Part of a small language model's weights: 13 layers, local attention windows.
Each number is 128 + 32 x the weight over its row's rms, rounded and kept within 0 to 255. Layers, rows and columns count from 0. The size above them is the row's rms in percent of the matrix's.

# layer 7 MLP down (transposed), 64x64, rms 0.148, rows 11-17, columns 0-63
size [103  97 103  97 101 100  90]
[[131  60 166 158 143 100 124 140  82 160 137 122 141  82 164 156 140 118  62 159 132 122 108 124 100  87 115 115 104 137 105 145 164  98 173  98 142 121 161 190 103 145 143 148 123 178 190  96 131  74 154  93 108  95 121  64 125  93 158 119 126  53 170 116]
 [117 139 182 106 103 129 144 124 146 114 104 166  65 147  79 146 113 157  79  86 151 157 146  78 122 161 101 172 139  87 116 105 174 183 158 183  95 109 191 146 107 105 147 116  84 136 156 150 146 115 131  68 167 185 151 160 125 161 164 109 125 181 131 119]
 [125 120 147 108  44 159 132 158 105 167 115  59 112 112 170 157 173 124  93 116 111 109 147 122 152  47  72 123 144 112 149 160 193  88 122  93 119  84 147 123 154 143 104  80 135 159 168 145 147  70 151 101 141 114  88  72 154 127 115 117 115  98 107 142]
 [133 134 164 113 112 176 140 131 219 104 169 144 145  99 184 202 144 100  99 135  76 113 145 134 148  96 128 108 117 115 113 111 109 183 104 108 142 137 113  68 106 132 167 118 120 152 114 113 188 131 155 165  67 118 124 169 148 179 106  66  99 137  96 100]
 [174  78  83 120 139 119 161  94 173 136 134  65  73 158 155 123 123 127 161 115 125 127 148  87 139 169 116 154  96 169 145 190 104  51 113 133  86 151 143 133 140 137 133 101 122 175 159 117 122 165 162  93 130  84 188 149 173 135 137 132 158  64  91 100]
 [117  98 161  67 137 125 168 151 151  85  79 125  75 155 136 150 127 132 115  91 112 130 144 103 163  84 135 130  28 143 118 127 161 149 105 100  79 170 159 154 147 217  93 191 150 183 114 151 108  96 125 142  75 139 142 120 117 119 124 140 123 137 149 143]
 [133 180 184 127 117  77 160 156 158 121 140  76 134 134 115 131 121 101  94 204 136 168  65 180 151 124  86 119  73 169 129 114 144 112  56 153 123 129 121  82 118  96 187  99 122 143 141 102 154 119 117 133 119 147  69 106 155 132 112 127 104 113 117  55]]
# layer 7 MLP gate, 64x64, rms 0.17, rows 12-18, columns 0-63
size [103 101  94 104  97  96  95]
[[106 111 143 145 144 104  64 127 128 102 155 115 181 134  92 100 134 136 162 115  32 144  73 146 137 133 134 158  68 161  64 133 155 146 145  68 111 142 113 114 100 116 147 145 200 134  97 198 158  90 148 116 115 100 115  80 120 123 107 130 149  76 133 115]
 [132  66 136  87  98 161 144 127 139  69 209 159 134 104 165 103  93  99 148 114 145 168  96 142 153 117 190 155  99 174 121 112 184 147 162 152 131 107  70 159 131 200 114 164  89 115 160  61 129 145 117 153  99 146 126 130 118 122 113 117 130 158 161  97]
 [126  76 175 138 110 109 143  94 173  54 125 104 140 152 153 169 119 112 100 122 112 119  49 156 143 155 161 150 161 223 169 125 137  76 111  89 131  97 142 186 148 122 133 126  85 127 151 125 109 135 129  95 126 155 181 160 134 117 173 144 100 139 161 173]
 [ 89  92 146 113 157 125  54 118  76 102 161  80 121  92  96 113 103  78 104 192 100 154 147 130 129 106 157 125 127 143 122  97 119 164 174 132 135  57 146 114 102  99  95  81  89 106 115  76 120  97  60 139 100 113  88 114 129 145 131 124 135 129 173 194]
 [100 129 150 123 158 148 115 124 116 157 130 136 142  56 173 154 150 101 179 124  86  59 142 101 155 194 137 135 158  61 173 101 114 134 132 109 139 110 120 114 125 146 115 103 111  98  86 111  69 119 131 160 184  66 122 172 135 177 120 122 139 128 211 112]
 [103 125 113 102 152 101  95 123 114  90 170 102 170 140  66 149  86 140 137 162 121 127 126 153 158 199 100 151  52 203  89 152 193 160 139 109 102 126  79 129 114 148 120 151 183 174 126 159 163 171 109 140 137 133  81 147 121 139 161 128 162 144  93 144]
 [ 80 119 153 164 154 111 141  99 160 123 146 106 152 115 168  97  84  99 168 121 138 141 158 114 148 111  80  64 148 134 125 130 164 129 149 200 177 157 124 187 178 184 139 104 138 102 147 132 142 128  83 192 114 199  80 106  88 120 150 121  98 138 115 171]]
# layer 7 MLP up, 64x64, rms 0.158, rows 12-18, columns 0-63
size [101  94  93 101  99  90 101]
[[ 87 106  70  98 144  95 117  70 158 168 170 155 157 145 196  96 107 125 115 153 149  61 178 100 131 147 102  96 122 115 114  93  79 137 190  69 110 137 139 160 135  88 109 141 144 124 145  84 188 154 106 117 115 184 154 136 168 111 134 102 154  94 127 133]
 [131 184 147  85  55 141 165 175  93  60 112  95 120  82 130 139  85  75  98 107 116 114 124 123 152 117 109 150 102 140 151 139 138 125  74 147  90 115 124 127 113 155 129  91  73 185 171 100 154  97  73 163  83 156 138 127  98  88 113  80 157 107 140 157]
 [126 170 100 112  73  84  98 114 118 127 132 110 117 102 124 103 145 142 191 120 102  71  81 159  86 106 164 153 133 103 109 115 155 104 150 131 127 126 140 149 102 113  79 145 136 140 145 131 113 127 174 123 169 146 103 184  37  96 157 200 132 137  76 200]
 [141 179 132  96 122 110  86 159  64  84 118 151 154 121 141 115  69  66 113 119 139 108 142 140 118 109 159  69 174  73 121 156 106 133 170 144 147  72 128  94  72 135 167 134  95 104 161 135 140 148 155 183 102 179  95 111 142 210 113 133 112 152 124 121]
 [ 88  92  72 195 107 139 140 170 117 120 126 176 190 134 130 156 134 128 150 138 131 119 111  94 109 127 128 146 132 156 135 147 142  67 115 156 109 111  84  65 192 139  97  74 115  71 151  54 152 135  84 116  95 148 120 134 121 121 112 120 192 121 164 174]
 [ 89 158 144 141 125 140 181 164 140 128 171 117 133 176 147 100 152 175 149 183 149 146 104 155 118 140  89 167 193 129 165 138 126 119 110 170  90 163 123 168 132 141 120 185 176 130 139 135 233 103 114 157 134 120 151 126 118 167  70 159 106 115 126 186]
 [ 95 135 100 114 117 123 137 150 163 167 161 149 134  83  76 184 131 157 183 130 165 147 175  47  72 143 167  87 167 140  76 136 178 123 116 138 148 117 135 134 118 122 112 127  67 106 117 153 119 141 104  65 123 120  84 179 127 134 118 172 157 108 140  68]]